{
  "n_layer": 19,
  "d_model": 64,
  "n_head": 2,
  "n_kv_head": 1,
  "head_dim": 32,
  "d_mlp": 256,
  "vocab_size": 2048,
  "activation": "gelu",
  "norm": "layernorm",
  "norm_place": "pre",
  "norm_eps": 1e-05,
  "positions": "learned+rope",
  "rope_base": 10000.0,
  "rope_fraction": 1.0,
  "qk_norm": false,
  "attn_scale": 0.177,
  "bias": "qkv",
  "tie_embeddings": true,
  "parallel_block": true,
  "init": "normal",
  "init_std_qkv": 0.0712,
  "init_std_o": 0.0115,
  "init_std_up": 0.0712,
  "init_std_down": 0.00577,
  "optimizer": "soap_variant",
  "lr": 0.00425,
  "lr_mult_up": 0.936,
  "beta1": 0.95,
  "beta2": 0.98,
  "lr_head": 0.00805,
  "grad_clip": 1.0,
  "warmup_steps": 200,
  "schedule": "cos",
  "final_lr_fraction": 0.1,
  "batch_tokens": 16384,
  "seq_len": 256,
  "doc_mask": true,
  "train_tokens": 81550000,
  "steps": 4978,
  "dataset": "wikipedia_en"
}
Each number is 500 + 50 x the weight over its row's rms, rounded and kept within 0 to 999. Layers, rows and columns count from 0. Numbers have three digits each. The size before them is the row's rms in percent of the matrix's.

# layer 8 attention query, 64x64, rms 0.0841, rows 0-63, columns 32-63
068:512502553586457518444516455560547438475500556500507535490454490431557467503569518461575567496552
086:450418525535526510387486417496561488492472485466452453399467543412466520572430468386543400529527
085:507455534554555495477430396616523439513499480413483510446511497456534479544499501420541625496499
070:420382533469516506554504447566511541442472475479586576427498525469514548556415416472506463523490
078:608551514495416464504530567471466507502526496562451531563484484522500461479596516477483544423603
081:536470509582578461581488456542451516469541483492526503493436525447503455615451564442549571507516
085:508511499538538566475395547505586495492491397473483480518526463465498461569485530430489404478488
076:535392518557484514473519455422546458534495590512482582463628508525548548536448412479535471593488
124:446528450504510572496491488536568488552585490521449449584425560515372524490527595502479427489462
109:454469555605545480411464447449487513474508538521439474406453446422505478495422541466538568525522
126:459504442351552514501532499622526536469455552539541430501502514531459509465467556425461476566450
129:474655526452550483459487453508466469456541444599497411558407533449402496539521558575490488591485
094:525528473557575527571535527566567413449424479601519474538407431506564521525426495479416536511471
093:584458481516525526499472432464381506551561486492528453508556443502486541457468562543519577573519
098:529448485494467458421549493586590518526534502458464528394518436523475546579561363562461426495560
109:540487468489434535619504544517513389471442510488454511534418394550569520449435438492438542409494
095:521460451467469504466538477564512519534534501537460391503486521512529582588545476442488535449671
110:579421534544462456441543565524463480487462493487479620451549487455524477437540554481581506552576
095:553561474506456513548422415427518463621547558486422469493555473494476534602469540482525461473461
116:563518504456446503468486487568470502341561490433430512418439494577505550577488493539468505572446
108:522584417489475541441590582507546481612469480456362452488567530581558479491568432578411465438487
098:540487502503551530493616489576403437613474428471521557483570600502493509475418499487584438549458
108:524497526497540518518522509471469506539482544422497606409530497458502645444398439407509472541544
110:491463526507439588517542523637449531490543531443562521450530539458473499527558535462470468366456
100:495500489558487511480562483526494555592506458523566507504604455556576461529562477418496510509538
090:584529530570557510500470476461444407500504535544504468460420643546496487437494532462492593516483
122:427469471478508468371439541523492475566600471464538420484482445502401451483571593460437459513450
115:451465493652499465451596436363467512468476529555444511401528538539491483469549458581446499611480
112:458536419548464464526488429494503520443534462462459540512414554473444431487574500460523558514483
107:505453539513521554462549503476432449590576471577470441520493527404476577476594521469500413543416
117:469391617549456498515466430450475505463505535441423536474464571571485561478499488453451528492519
109:404512454487555487561614549558495549459483592543398513484521548502549502493475520435514540500469
120:571487457484446636533440570484462518419528510523480482482524551609536605522518504507442493495542
127:585454433490521585432473520480498586459518456431477423462542576615470574430561535522399413471522
097:521520535519565529486570571539460526497572471492551450541486478579416450474539464463484616543554
109:495395503421496554545570532482472579483549512532504539420522524552466568503458523497476478476451
090:527482504460538398536449519458491456546515486466513498543448446493490539501516376552481570441465
101:475526568508511487551424540506356531383497470576482539537473570584553534501586574508517560528561
098:586496467513490454474562627516519489535566414511528509548573519603422557495542552477464468480575
073:553484472457544512465446469545533520508575504512447506493567465508647526562507452438483519450521
085:488587421573458529497548571536479537548491460581542464517499528523417500423522563547543516495458
095:509561504522501514522433453513537484510507497431553455483598510575492602482515632495541538524517
088:475506432481507545541440448544525533517466511548546592548576589505443495522494503528539418487551
089:435424479476455444431414498565435424526479517430517545505442443476505539560530571577540478541488
082:515552523538453501547486461527392482467467425494385505525435559530530502492502501512504521420497
092:468442497522480581455524577510473485459534555473452433597581557536477615464527535501486573548552
088:471534422455428473487503550427551529500472439603508488450386499527537407512552526673487485470517
110:499530551490489470489499471479543444494467464525462599481429450406495488503511508399470460469393
079:519451486527487483533529526371532511536497456562570496523529504550535533499474694554482539464541
094:515564465541516521446475629482446593446536574561540459384481494535517492506522515500411511490542
097:542529541412526430388538448495511508535514511377498547485438445388524468600561450539487518518518
100:563402522488533495454450491508527508467545480560453583507405480501460476481623496507508494565573
101:424584464540529478517635545601537476523488509458548487434466419543630561470580490477551457457439
109:562441572528513399498449522449434461577490514469454459485539510513499493487461464549461457471489
093:582461485478432553538447488578451516497538545434520524367555449484559476441443472488511455557435
109:416466494518461527394478512512586495524503518429518501532423543536371497581468502470595580516500
084:525578544495456513513530462543405504541558516505529482478515534344464548423540457435568488605492
101:439454505433607510552468580553483522467518548448519492470470567477453495528533501402531577565545
108:546388619568472440487506497522508526571491489501469537520441614511456523507511476555498464568498
095:417522555468466530518447473534474468527587541487552428534500548516538500550510366501452562471516
098:548479456431473475460485550539464458572539492569512612506519417500468478505518517411495425429448
094:584602517549515456524494476527507476503536505535525436489507509487491411491437510523419468529424
099:532511434508435482506523453449513625482518535437437546524495554662458530534426506561483514551454
107:570465551443534502558578627525504586484416507489460522549429480475472523415513484556565556536437
# layer 8 attention key, 32x64, rms 0.0892, rows 0-31, columns 32-63
081:523491522496516452549514367462423467509437494516545520488473381388434387594596510546557561556465
089:545428450536514518489532548506508498441515526572525517484566561480459596525466502408451497534538
093:534487520578407557474526508505509458468544474527418380497416448555493491426540496478484536471552
088:548538530459557487481498547518441589462447479579553487522465475436503421588558557525435579531540
103:510460509495508483485492473506539525536470561515404471538534489518497521552443499453481457584501
104:559486561522441455512518503463582469538505497498550594557557542450521597454483501548459549595462
109:573508626571556491543510477459486468512530496495465406450497489494453531481500486393470480510562
092:530522486565526468541500515373456475565418487496600536456508604569487547440555589475530550451555
103:403457481479526485520500552521465516449506424545552501478508545572440471614492494412523550572501
115:429433607506487480441548457415454580466516531565514509562442482469503551472575536452512554577517
104:515504501515526420445486486501487561408495539465472604459511425541429534567535535570563511504528
116:490449530438605459496523505429524535496467534497529511587458453536448500516482611440552467502488
094:637417555479504405459546488400521380507447509544533506541479520498465532550509486609467586467475
088:535449518425488514493531492616575430520562520479468554514426518419480531495567401491521466568506
101:443466547395567511433494504534539469471479526453512471510559476494590581550516433586503489426445
099:348502489462514470472428475511501394544534519556511505496427483462538621403502515476451488502506
102:548515602561530444459540496619482485498510474535532434429415458420546531589454457490385561520492
098:538545413500577592581452435552571419523512399488492532500573515444530435458464412514527561465466
085:595459492543495503456506544547508545521512409488536548544518444482452505502510496385485433448524
109:557416431516572505502529482552492452568538458445502373469491451571533521509476594503528462419467
102:523511578547486559440505596534561447513556464543512459527508441543552531525483461494524444391481
093:496558538560486485502461551541522477495495491511512452462500651480575536509544469520436436556577
109:429527507505467528530435501454520456514494429499511534518557502489522479457503474542441452479499
096:475435607479538457417539380563500477481470525458529472533494553485571421536657545442529406565458
087:501583494527552492425433505462454535500643427496427517456506521428497586483542437387489414503531
097:512490502441526478499418472502576488507440478533436523532428575635503579530486571484469467520485
106:538464507513566531520602499469542494488486536485547565446441536552524496480525561453584468441534
097:400461432524417568545484576505502457523458490532478512476533525534547549530456451468526438560373
108:558499548449542546615463504494414486454547475515411493524388489454565447522437515536498555548430
099:463442440542569583602559561464476484521504517465546546586463452494530464409556392554446498467459
110:434463472362442483558555515539468475559499539550551622423524438467522437530475422442443498513501
109:603469476475557475402507466529372558476501485425490470425444509545509428550519504559550511421476
# layer 8 attention value, 32x64, rms 0.074, rows 0-31, columns 32-63
099:502551500484570470528501456462554571440537518478611445510502512519441516472499504578535491481511
101:531534586456491452532506424494504498478495445492452576509573453474495565512532450559499544633476
098:525528556456524456455525557589520512508516447537438475572509551547456520567555546478510570489526
096:496430446434529498501501422463438529564381550547567481526449564359533505504483521536550470512533
098:442477505515563495446481501469491480468510559511544460505467558548493498522464511403523467517519
092:482489553474439527478581527456535471516598443554476433477595568594525524497545550601507482390529
095:643493589484496494492418560412450564435533452518486538540536434461491450505549514441582532486557
089:543523474450573490523438546481466559524428538432421473454608595402469433487564484515548564545539
106:470473469481478512482501543634571499450471475498473419499498484473473543409531454452490515542582
096:469394461501460471484485485443583408506574441486501436663525504436497523458477528441526480468529
097:411454563502496431461437503534539516439514455520479467549612422519453469437550557570511438470471
099:453455561553461503471498427460535393575470513456497498401480516521519505575520457487390465469407
093:542413557477550534398559506480433549425560515470467425478440449459427464469504456470464514486452
105:548421395449491473444501482440602484560435456473462494580491537488569513544447465471500578546564
095:569592529515455462412566501502482492502519567423468500520508510464564513507473432568420450546535
107:464435370509489507432513469498484514538575456428530441475466519593544565493451528464498425462422
093:486450423484468420477552505520438472525429610548454467487510491442564456481462454405516581532508
109:438536514502500572482587396433500539518535426559555452549442454493491522519615386538553556480448
110:524480393516501463587484557461501476502531522497495536406554509410432563588524497573503467480459
100:476412528530486501573535501622412499538506527425541568526482483552543554558458431525499496394502
090:467545445440528579567559389474557571482463488552445452530486462550554467470466380523515527445606
100:510485543544538570496477484453499501488537626586563505470536531567377435522572551493541512465459
110:482488585509469496505525515533542563515469482583516389471497509437448537433464386464513469500519
099:538551415527470430524484395478539544469432513473410494565465552480450430464462605594445561417477
101:501458505599523405486452579433526461446578504442552495526477414463483448577574571489505548477542
105:492513533471652446544609438483493497500443470474461453491546582486450488546529541528500535496590
109:507489447474456399547560562418593532460565531578462497438433532543502574481473466504495505501509
116:494492466553470543534475508493513489475562555512502430394535642513490575527446446513519489482479
099:459518431433434420442533455462537550574523566502455495545521510501543537456469456490462550496458
096:555520442439432393507502428521441557525521479541419471457521557494547521495447557443454569523525
098:535488480529475522535448575496482482561474501556430469484523492533496661590467535538518438464529
091:570576593496476621554484487431516453520569489540499573465458459466519540399458475414536519546533
# layer 8 attention output (transposed), 64x64, rms 0.0757, rows 0-63, columns 32-63
078:510501478576539411476615477486454478559496561450445661505529600529478531475503498435467494463559
088:628601475531495544565508518560544461518522592459517512612503612485538453431391519512482554476542
096:476568489482587503503542543385497509442487488599589517439530498460500557466520434517472402570469
075:477408412474444544497477598566549461534573529466463446506398466540475463480501629498513503506490
095:549418588513519501506470507525503493536462493425497573537450561423573530400562435465475476592541
089:484551495528645419546401520553513519447450550574528427540538451496498513558532533394519477529491
088:479501435562557581401610546590501436509525539582528530420587596543565522467492423493545472484542
087:539547502494456458450522513375532385492475501504649566543449471511462570536511568431492517442484
091:467435614494470440538522403529481544494503456457435536505476491389510472474451557487556436449530
090:496526399460433555547541467568565586490448617507520403491495466470499588405488492476510543499458
092:548489500593405496423567488460546466494600445461548529451534454484468545508459502449484433451508
090:576586453454643553451551581426515453410542464512579516596532455443504584481483429520487533490441
095:550530557560468487504521481511510486567421452459541472407542417417472554511528390553531420500555
086:470586504441550470529431574551511472437520563503480491447541515446442429389504540620479617470460
086:320454531521449438455451489497562412465460536512476608567524556604466418524504396541499504488484
086:499546562542450437529591488494599505485614435494548609566451483472514563526546565540574586473607
090:466530578520571502504507443505501599487581450422466546459459556570536567482583549591411389539528
095:482548542446381526522431492441450475515497505412445405556530499504542423403495522473453442530521
104:481468511491525576504421516598486501520591495560397371561480516523581434388504566417489516470486
083:594573389480480501460439496504487503504452502498532505495448473513467372506444527385458491512547
097:584351553537464400469504548542522483575474534523517518589562495480481475569559594562510542534473
089:593463509548614540482574528416546559530518484458563401429459513485489427487522564453507525502586
092:524579541454517553497480528468564486454464526489491592409606517533546390445457467455490481534483
092:545450505597464519489522490470479442563475560582526455445437510508548572554530451366532552515398
104:464567464450476552507477521498526580533516466549463473443473487534549524381426386442481481502551
093:496444539573568522423507513474470528550512488519543435475512548526539496504491609483541525527439
081:475550538532508600467449491495445504433442412433435541511559450504482530431493492546472459472554
086:462523548482415438497431474580428525581463541652471519546499498500476489570548528450493566491491
105:490504485518528478561454536429483428497489452488565474441421591503489413571516492426585471438560
091:578463482515509507453537530577468521552504492494485411487533538585494464534480547540511433616445
082:456510567502522534462498488469436546484432513562584523502427509441549412514410520525530483673422
096:486412465501433392521460517522450437472458573500424495527462519591578520450521511500413582493380
105:545513461481532556555448492541521547422559470494629415504448454518563444579511473532567482529442
116:462442580513490465397465528508460561443562476528435551419472458571538493592564502499550455563512
096:499521484462495550449471516666527524565545528441440470570474573483497549493525513483484545388574
115:516531536560583469491585404476498516466496425552494516498516533479476497596539413459597516511555
102:466584432468494566535555513551516450470547483589480478522475542534472543531459534651560547398494
103:522501488398461540407585438460502566529580488444480520461442509507479504454499443606520604457489
108:504596540445438418494427442383502539506537426409482399528425455463459465508478590492480564511598
101:430474520476497484556494422500463513468512452452447496510585439452403497480489453609535587546566
115:471536394553528573498476487457395481473506508520567520498587521511477449482459411508508636482415
108:477427489446441477522440470506422475414557381454522562542512575542468419556454414535455473440456
102:525474518383550473543477514580435530533479462484426473538477524526495425514517537571475581489585
115:412385498573386455567512410531495504544408489540498579413496590558514460554461515556521467482507
108:452440465478506466517461446427473502448481505558498504514459580506440365489462615421489499513465
121:586418544545479531494579419436473571529533421466479498503547481505464485573471457522459437449533
114:519469545492504503513509555496399509553573431494551476424464413426536544481521447476503458489459
113:486445420428445570474479457512486431439385494490502444371490579534528521438427421509436445500461
106:573468495478431474532543543496454452462424459532548529520477464459490411491431409441540591473504
114:516518421505555480395494421512506544477516524543561561386443533491482553535482518547561442425500
111:458507443542502434508487525483586481461376566461560528452521446557468516510482433635481533474484
108:418436568502534495607542480527491464451562490490447540496491638469583593471549473518544531462562
101:466617473420551617545483402443469534452450504519517467451430457512509453463475479470483476509458
103:472538526477430441411443535546457480506468472517448475492513486537441551613515575632527478525427
118:463497395457451526518477476481408511493498494487554426524439450507499596538453499460564531491440
102:495526463500610455530535441494477545428540455398541563549524473515538368492413541580507496511509
097:509484508548499470518495452499547445452558567414485489565563513439453394528528534604488533495429
113:546530473529467477600456492531540470409500493449563584485555429428555428502516405511458473426509
122:474463479474515514532587523580564568523557598515492458487410531526491425477456427461552493445398
123:457444464477551486495519608463553501446493451465491468485431481528485550500494500517524420495410
101:460430415475499570480548483634527541494546518560437509478563398492509532487450454516434511482471
092:524485499515531582485529457471562476487499488493485553496402455427589492503572409536519541460556
109:514502448453481488545555528475560509574555506413441454461603541576504560485537463505448497470562
107:454576516478390535491463449476561465605488516507467456499543506494462505551440490496552422528554